Each number is 128 + 32 x the weight over its row's rms, rounded and kept within 0 to 255. Layers, rows and columns count from 0. Numbers have three digits each. The size before them is the row's rms in percent of the matrix's.

# down: layer 4 MLP down (transposed), 640x160, rms 0.15, rows 90-127, columns 0-79
# up: layer 4 MLP up, 640x160, rms 0.218, rows 91-128, columns 0-79
down90 098:130149080132097113163101099134159150150099127111081214099153104126142171167118106086104152142088117128120108085177180097103161165141152134147157069141112094122165097155143148175144164164146103154087193109139050132116125150101096119072104166
up91 089:135110073011153099076132136090108159142176119127136135060155120161108076151148145133190108122143106140118137124131151134086109091197115134116205191111190105104159088111113144083102143092112087108119127103218165104128100109118136178107153160
down91 085:076151095130113106199092124184084150158174178123127076165056089158120127073139143089130162155180182117087136143107116150104152188112147190141117112085118144137127141155175114182124088165102120148142108139103131119062159158160086168162152121
up92 104:127089148143078178102122165163094145087106097122139144163153097115135155184134112134064168128096107101108096123152105098111156102101141142153173140100135142167105162138146183168096141128122166170133134113112158120156123109116109121088129149
down92 089:107144081135165136162091161135156097160126184102092145115109119153055106110175083121087064137143152150101152136127165098132141183141132082107150107183122229126142148113113034112141119151152123129117127125132127111139125148122161093105102157
up93 105:129081163157082109143168080150163169111127132094116149116092118146140160143134094149107071138186148133135102140072110081255118134175164152068123139147139113126136115118120129116110143119098135101121080114124120087147161102138123109085137014
down93 114:159106166126135135068088160161141095120121131215098083180094092082103102144123175208105115097134120095132127136156085166168172110130196153092104135093154146171137157117066123180089122177169101104162114105129098072119147122111135129153095092
up94 100:097106143090146126131120195137092126134091105079094115148158192145135103126156175127109091094156111090053098077126138117137151156082054146151080174118082112107158161155153131159134148178163157149111147110150170183167117131111098197119154105
down94 119:198182100110162181128112145098112083114105077144134115154180213052126108099163062139123118137164136132146142138097137157153168139098121132117134117105136148131110150070097147139124160135124125138138133095060154093113158096096140148131163156
up95 119:172193169149147136156116148086101098140088058090148118133161147063137146111077131080100103127105142185104117156105186142135139164089094128153094183188112089132125115182117087095141124154088142130032104108073113150132169118155098147101151145
down95 117:146113114127155077132146053130096123132132107118140068106079208189069156118127110101198134106131156170103119134101171181158111111147130118129115100156084120096150128163167118115163165061141085125143133109159144146130150150097112150116085108
up96 089:158089148139145199144177148134082153170186182151165094146084128117143094119095117075189145115130142097078123127096101152090128079161109120143169106176141091136179090142138122120082134075176155130177092101156137120128093144189152140115174072
down96 099:079126153097115112145131181123115150100131089149152152192129123112124154126149139126097140151133134123198138080123114148065116093172119149123135173075115088069172162097138121143101109116131119080057161178118087087163142097109161142190121153
up97 103:081115140104130185081129155115091165094143083097099069152192137109110132144167135076127104071123132102109117137131126079174159143149094165149151150093096087187103163100137125160106150084121103139140121149175129114091176139137119114146144108
down97 092:192089115138116172081126153182116049092095179138117091146107136180125178130133103166112141146110197129150097129125155115121069088072142146110171103149135176101128189129154069213129099144088114104123079140161155194138135103079105137116107055
up98 103:079127107121138163167139119132116114141093160103119143185122138109122104135150099158171093168117036112139131074108147122139155139082113130117100081137156147137107161133191126109158147154212122145107121110112170144113107112211127130143123076
down98 100:116119101145156127128106105131129190166114139119126163128120130126106104140153178105145169127141126085151127133144097175081110104151180114116122144148169074156078140136109117149180154073119222092139130140134129170129186171119159113059168134
up99 092:123098194150119135140125066123109131166167139152121129110131157135115114164123070207150204098121122133183144110136198088169173085127121161127111045131159093093119110115114096136123170086144168205157134130117122096097112121172110099140099160
down99 097:147114122095118109122111146106198132064130170085137172140058096156100105072116110145134170186143122155173083105175152143129098119084085138202120151161150148086105116131075154116158128130123150128144110126140076129098137108099103120162183172
up100 094:090096194073186094165164138155162166135117088105091142110128152115145130091128122107148072109137118139105205146140077121136140192124114126084136112163101090114080100099093125098121118134119201126128150134130111081116188141162137115082123166
down100 093:121152110146095113139084152090172153124128167133148153137122118109105130135096083169127108109114127149225108135112138035091053074167123148175100135141114108142114107101090133097180138071178103061135206092189165137141142104103110106141079166
up101 112:123168087130058140100107137169136132133133096123129143107109089142139161147171068138141110134145124162163082141123079190179132152174129071131076167124067104131148100114105186114136130088192161090140133101102101159038181134123144067125158132
down101 110:130158084155153168103130153201070151108157136189104115158150152088151172116166080167103093094053122116160121156151107097128142140110130152174113154116111119115166094144121085106192060139183151148139154120104104134084148156152089107110194152
up102 095:137111082120131119161119132034168072120139169180073144114116078119108147133152070092137085106094074173164136110126136063124126103107108136129125124156142121065139116136149038156112122096176114140136148078104101150175116153092187198094111096
down102 111:148149159148121130075146151150120122055121142093143158083095137115101162150191150094135145167152142109118093106107163167108137129088160191144140105129134114198104117180116178165077170119175115135153140195092144075084076143108128160131165140
up103 099:160159149121110161144153121189132038098120116113119157101132091129090152078140140093142181090140092130096162117130135109165149126162113093139125126118086108196072114095212126122160165110141115114110106113124178146088152157146217147142109108
down103 098:082141170115070119107097134071126111123037085148121147105121126124132198157156153124078147170146132099121110126100102158056107128151177142122098083164124142110141163135179163145079093104144153145135120158162110117133187077139132099161117135
up104 095:100132191123168150120119120103074176120108103128113107122114099106148136131087120110113118118122168113128170125118111149111099163057137186187097090103129085141118096100176112133121137106145142140124158122152070107181123108158185179120154156
down104 097:092150119087177078116130111171156147103100121150110165116114188103105107075141128176173130132126083142191078140090092110157144187142076099144140108091085140143155133123130203123127066150138105100072108142173146109131132149128089107117118109
up105 113:147123168118118142128152113110152122108156165112081079143135144082146100089173095098164069085108140125103183150148146085124116180084109140147229117076115056159122158139096107100099111088099130088127098163128064098161088171157096154135132175
down105 119:166118103111111124146134131129088118126092099144111109165096124181183189139148094088182122074043142101116148131182088081099078197132085116102172140128154111133076146095071155072129107075141102124131125074129115122176069157116158173139165101
up106 100:177127164121158099132100074138088135104172101082150135137124113160161103087091062137129119153160103168113120151061108165104129127148170098132132076124155105104162141147144221039122099071146156140156116169154095157141130124188136124099139128
down106 085:145089168109152056161107046167079134126127068148147145078146151182131093198140087165150132130116072138112094122086155113110166159054149135102179071145182170159180149135145135121114144091138123131173158160131100150124159134115117109129113147
up107 086:105104149083160094063122186062131091148125066084156126162124147162101143190041123150151123103132130135116133111141159175131115122153132115189112116091131125101127109140161207138138152093104129149139132162153133158143119118098154165116117134
down107 097:163170119100154155165093102191130094068129147113143128127145120117177141098162082067096158155091152096135179115119158130176163101116131198097166124149087136027107119117107083176149165129124106127126142141120103134227156132094153111132123086
up108 099:097143186155134163120126128110114148159111100073159084066072173119138122121113114173127141132075152130121124188095090084115182140116111141129057149142137116078122156154099059149160144134111163090044088121157137097141143141138148172163104175
down108 099:155138116062186174123088165174127160108168154107049175137132166089137087084093183141156111114050196108134112175131148127088120155156163050165089098162159098113144065151145155139124132170106123137097208158071123136150121116120133148118134109
up109 096:135091124112117105160137072130154117139124097049138117080123166144154158121149104116103145128078144164111115095091143154093137123139128140144167100117139106129105106129097124183167118148131153092062179076105152195151099153125076109150126127
down109 092:114190109090154154148138135131101121134165154169091172089118216202116162084146165145125152118073114151143113105083156146160106071121103129153127121097160105112122119108101134095129135133084156087075181172177139096133116172154077061119070141
up110 094:117116055098165113135193161107082172103113071123116179206176093121133153164146106108192128076126162145138089098179133100088132190116148157158163099089115103071131173109130132077121100123086124177121087090105107105148119158207170125176156082
down110 100:135109127141095145100117126152103190112192129135098155116124183155101147181187147110154164188092113114140135176128198118118129108162115125164137107139092145124090119132124109130085178140113169097151157182136117042163083166065090064095095170
up111 099:117112105107211100061141102104090112104165128154223064175164131107068138141133171104103181193110126089153132133055144156136164102098120158108173101022156098130175125170058130128159123109164113103124119101134127157091112137144148155160093151
down111 097:140144136105081076140103108150124138142131058096170127108148096094111120179146140078114202175063150124189111145156116085096170084120203153140158125097091137196136141086094144129120180151151084116153148192128173105124094127110180081099101132
up112 102:126113100094154119119158167142140126113140121082117155132117099104136109125141148092104135151117120107164158144163183121232155094071128152147211098109156120150102160122151139138149137118144186110114158142131101074132126124081165110130171019
down112 106:117138087114142162184172163142108119159120136129123091127116098161162169124162112114118139125091156123127198099160108108071104135073120170092078050154128129139165097139121130126102133164141092144140186081102067140131164147088128181125094126
up113 100:112058095040190181081101189088109116089144164085069135140100129170121164098117143136144137114132146131079105078116127171113146080135124151067111139154094057120127111121172159107130141110127099104174114107108137119150111091106125123169181147
down113 093:126084158115187096116171085154152132118172173124157183119142088142170145196095077114101103132125108151151164139131149095133138092099110140026140109156089133174182084132149164107171185113128036120119150143135132092156114142195138106102108096
up114 093:099072081142125159126120169112131159108130064115145167153143084153166166116172149146132098143171106128102047162081113085138151148068178114145113161085140115082125115134153111114097113163080113146079167112074128122133106153126159139136097109
down114 090:122125133123174151182171159105124124150109119150148148065205148144119123180154073134064113116147073148095190186059119111137097138097123164121083132152161129139116142136167153127168116131108139113082113147113100132130184114149128143099138147
up115 115:108105108068168090112120120063141055137053131127112128090198117128167091141165161105134133139147087143169082110155132072077081111099045106112141156129082064089122103102089115157124124138142071085110125116122143125107176121161126139102140194
down115 123:061174152125105118112146153179181116146153140151126111133078161108095146107184130104122117071100141139092157072115106124112130168159085108141074143121206129165129190149186162062077159134092101134223178144119108120113092193147111108095108128
up116 090:132097110126113177166144111164106119108114092088186105149103145152045154120143077086126156138098135118180108098130137060129148093118119119132125152112122113168060132098141122103161136129160110166108110147149126168101134137100115096160144171
down116 087:165096159174086083153092078134085113119202109144122123160107084105132096158089135141172147147111061110133099154104147124163184157142160155189102114131133061140120140108134135172111165144147099109124132194088117173092168125141127108166153131
up117 087:105105164158121127089120071112175132159148129128166090113094215070135089105066140179189117185125135128107135119165097134120107078166167109121129172138139062083158090128068123092136166125111123074103131130154103145157107110096059156127080119
down117 094:119127118116166152119114142171152123135157218108149112126102095102089124113123104146101144104170156166179092136161133088096133132118120193052153087151070088202130114118069096098105142181146087155125217123134116136132193097092194171161135117
up118 106:177189127138143089228155104110099144125067136144146126114149089137146123113119121141188162181167091101192102079157153127126102167097160135119077125103141128133125117113099095142146154060189151139186124123078118121112049100177137098155193139
down118 107:081102147094160111098174131121141167118153166110159135110152122174113144092135118125167110146144138091153075152174136090079106107137127112179153120091142140155139146144142040127145134072131121133062146116118136109196119132145100081169099115
up119 107:117121143181132112125130187108087100107102105098155176049164131087158097180122121156164146080175149098156123105143177115190107178142134095161105140147107160124129130102125119105111078109179139151089164115089136153095122155145094074180129133
down119 075:149150111079104125133130154087146150172152133125156068164142177126154135090114100108117105156234174132149153100141125099150131103129135133100129114159128083141133167120100085121093081123160178073172152101086186111149142185127104169132149107
up120 101:100136123142169143109084153082107111084133123152125127137099117115133123165119145075128162166069134035132099091121094130160127145175113123142145138135016183123120157125182126135109084130164161196111144065115137197106168131119112168138127076
down120 095:085114132089130084149132141101119128111132157132141143130112129134107130110076119171169083145139139093228182144146158078083193155143188147116085127119132100131104177146138091062079134135153139192087136147066165133089151097169089116129092141
up121 102:104126117150116113110152156184121112129106106107117092136145223131049122118161052134144119107083145100099115079083144131154143127166082122160202130151085127117108072109192122148194113125143154116092138098127071120129195180109104130137139169
down121 097:152130090118119141160155116145193174135148103169145068144035174073102040122116136144118102073154086154096142031124133104118114101114149099094109135201155184151135119138169149177161122127099106130137118144153147191208104120104176140093114171
up122 118:076047138092076178075159139152129078092148123161132167117145119123203125114163147186107200123103150136090128094097103122108138121141123116137135124112093129154112096118150167137193121158080140096072100089134173157150100172200127151081119097
down122 107:137138132170131115145131078140162072131106124135120195098126125171170119167140103167114113200109100127115111145172118126054165149116132127170118072155176070123137170133165171109071149125134134089136090127180109082117043186147120145092057094
up123 092:190131173114117149138147136122174109110101083134165118105111104122146085138099114071115156108148094118111132124077143093143142118165133076187153139119129130188108093084132151150109164104118188110075122153105208119095088097153141112150124126
down123 093:097116138116100128139126067158160108062146126149142150112062156185157108140089146135142165133087175120128147118152177124074090148158160134129128116139220118074090153114153090137144154148166121121047083123139138138138154125150127073155139156
up124 079:096092157183160065099092195123088179070146143072195182147075107122104156152129111150101088122077103139121126133176128109160096095177122156138118092099132167140104114141147126134129127137141146144147141116143108102125116121145142093141142146
down124 078:142151064144089118059086078160126136144140140149134133132176126164165089099177174131104114079176167061148117149115114111117100180169100136165090129142181132098132088111157126080151230100105131169101132185162140110102162108140137133073061112
up125 099:141119175130161109102138124155093144134094129130155122099100089164062152113138131130112098143101115154094132136192115120143113149104106112153126116072138177165144153114109161120166147137073055130134071113151157170162130131160112077197198152
down125 097:114117111162105196067119105111131087127101086078170124132081148120130116099125146120084132108105029136100174155144116110165138174115181087118160122162102150076143167120092155115119193199036136098125118114155119167127128167093109140128135133
up126 098:128166135152160118135086136090154119100129133067108078126122166120189094143175171120087125137156124146078076110137110143137144058052029090185134143169126186107108090092138101182141124118090121130154135088151179143131162167139145140110142139
down126 108:132186138149183127149034148141129128177055169143126179139148149132119132116110185090160115087114145089115151107099192145078163142153145095100128110118085144143154095132118129153120111137156127090117153069095050102128152103121160131133119162
up127 093:114138172104188116172111106151079132090188187077206065140106077186129152108135157156159111119100114103168146162182134105140109115112095132131155154130139089122095077131129161099145158103077167106186145096167104119102102115134086113123114128
down127 084:134138182034112165151160127150119118112062100106109114148125157179116140126168184170135119141158133116084131163101153138164148131128179144151086172064138116129092097197171148206118114117110091144085112175165118115161163152138084052114143129
up128 080:127151094118116130149143143082170116081137146094100169133060098103064134115174119156134133088152112085083146150102104135148168144155109113149206087135092153134122189140152147095173140113140104107124111099092128174171140174153167167147158112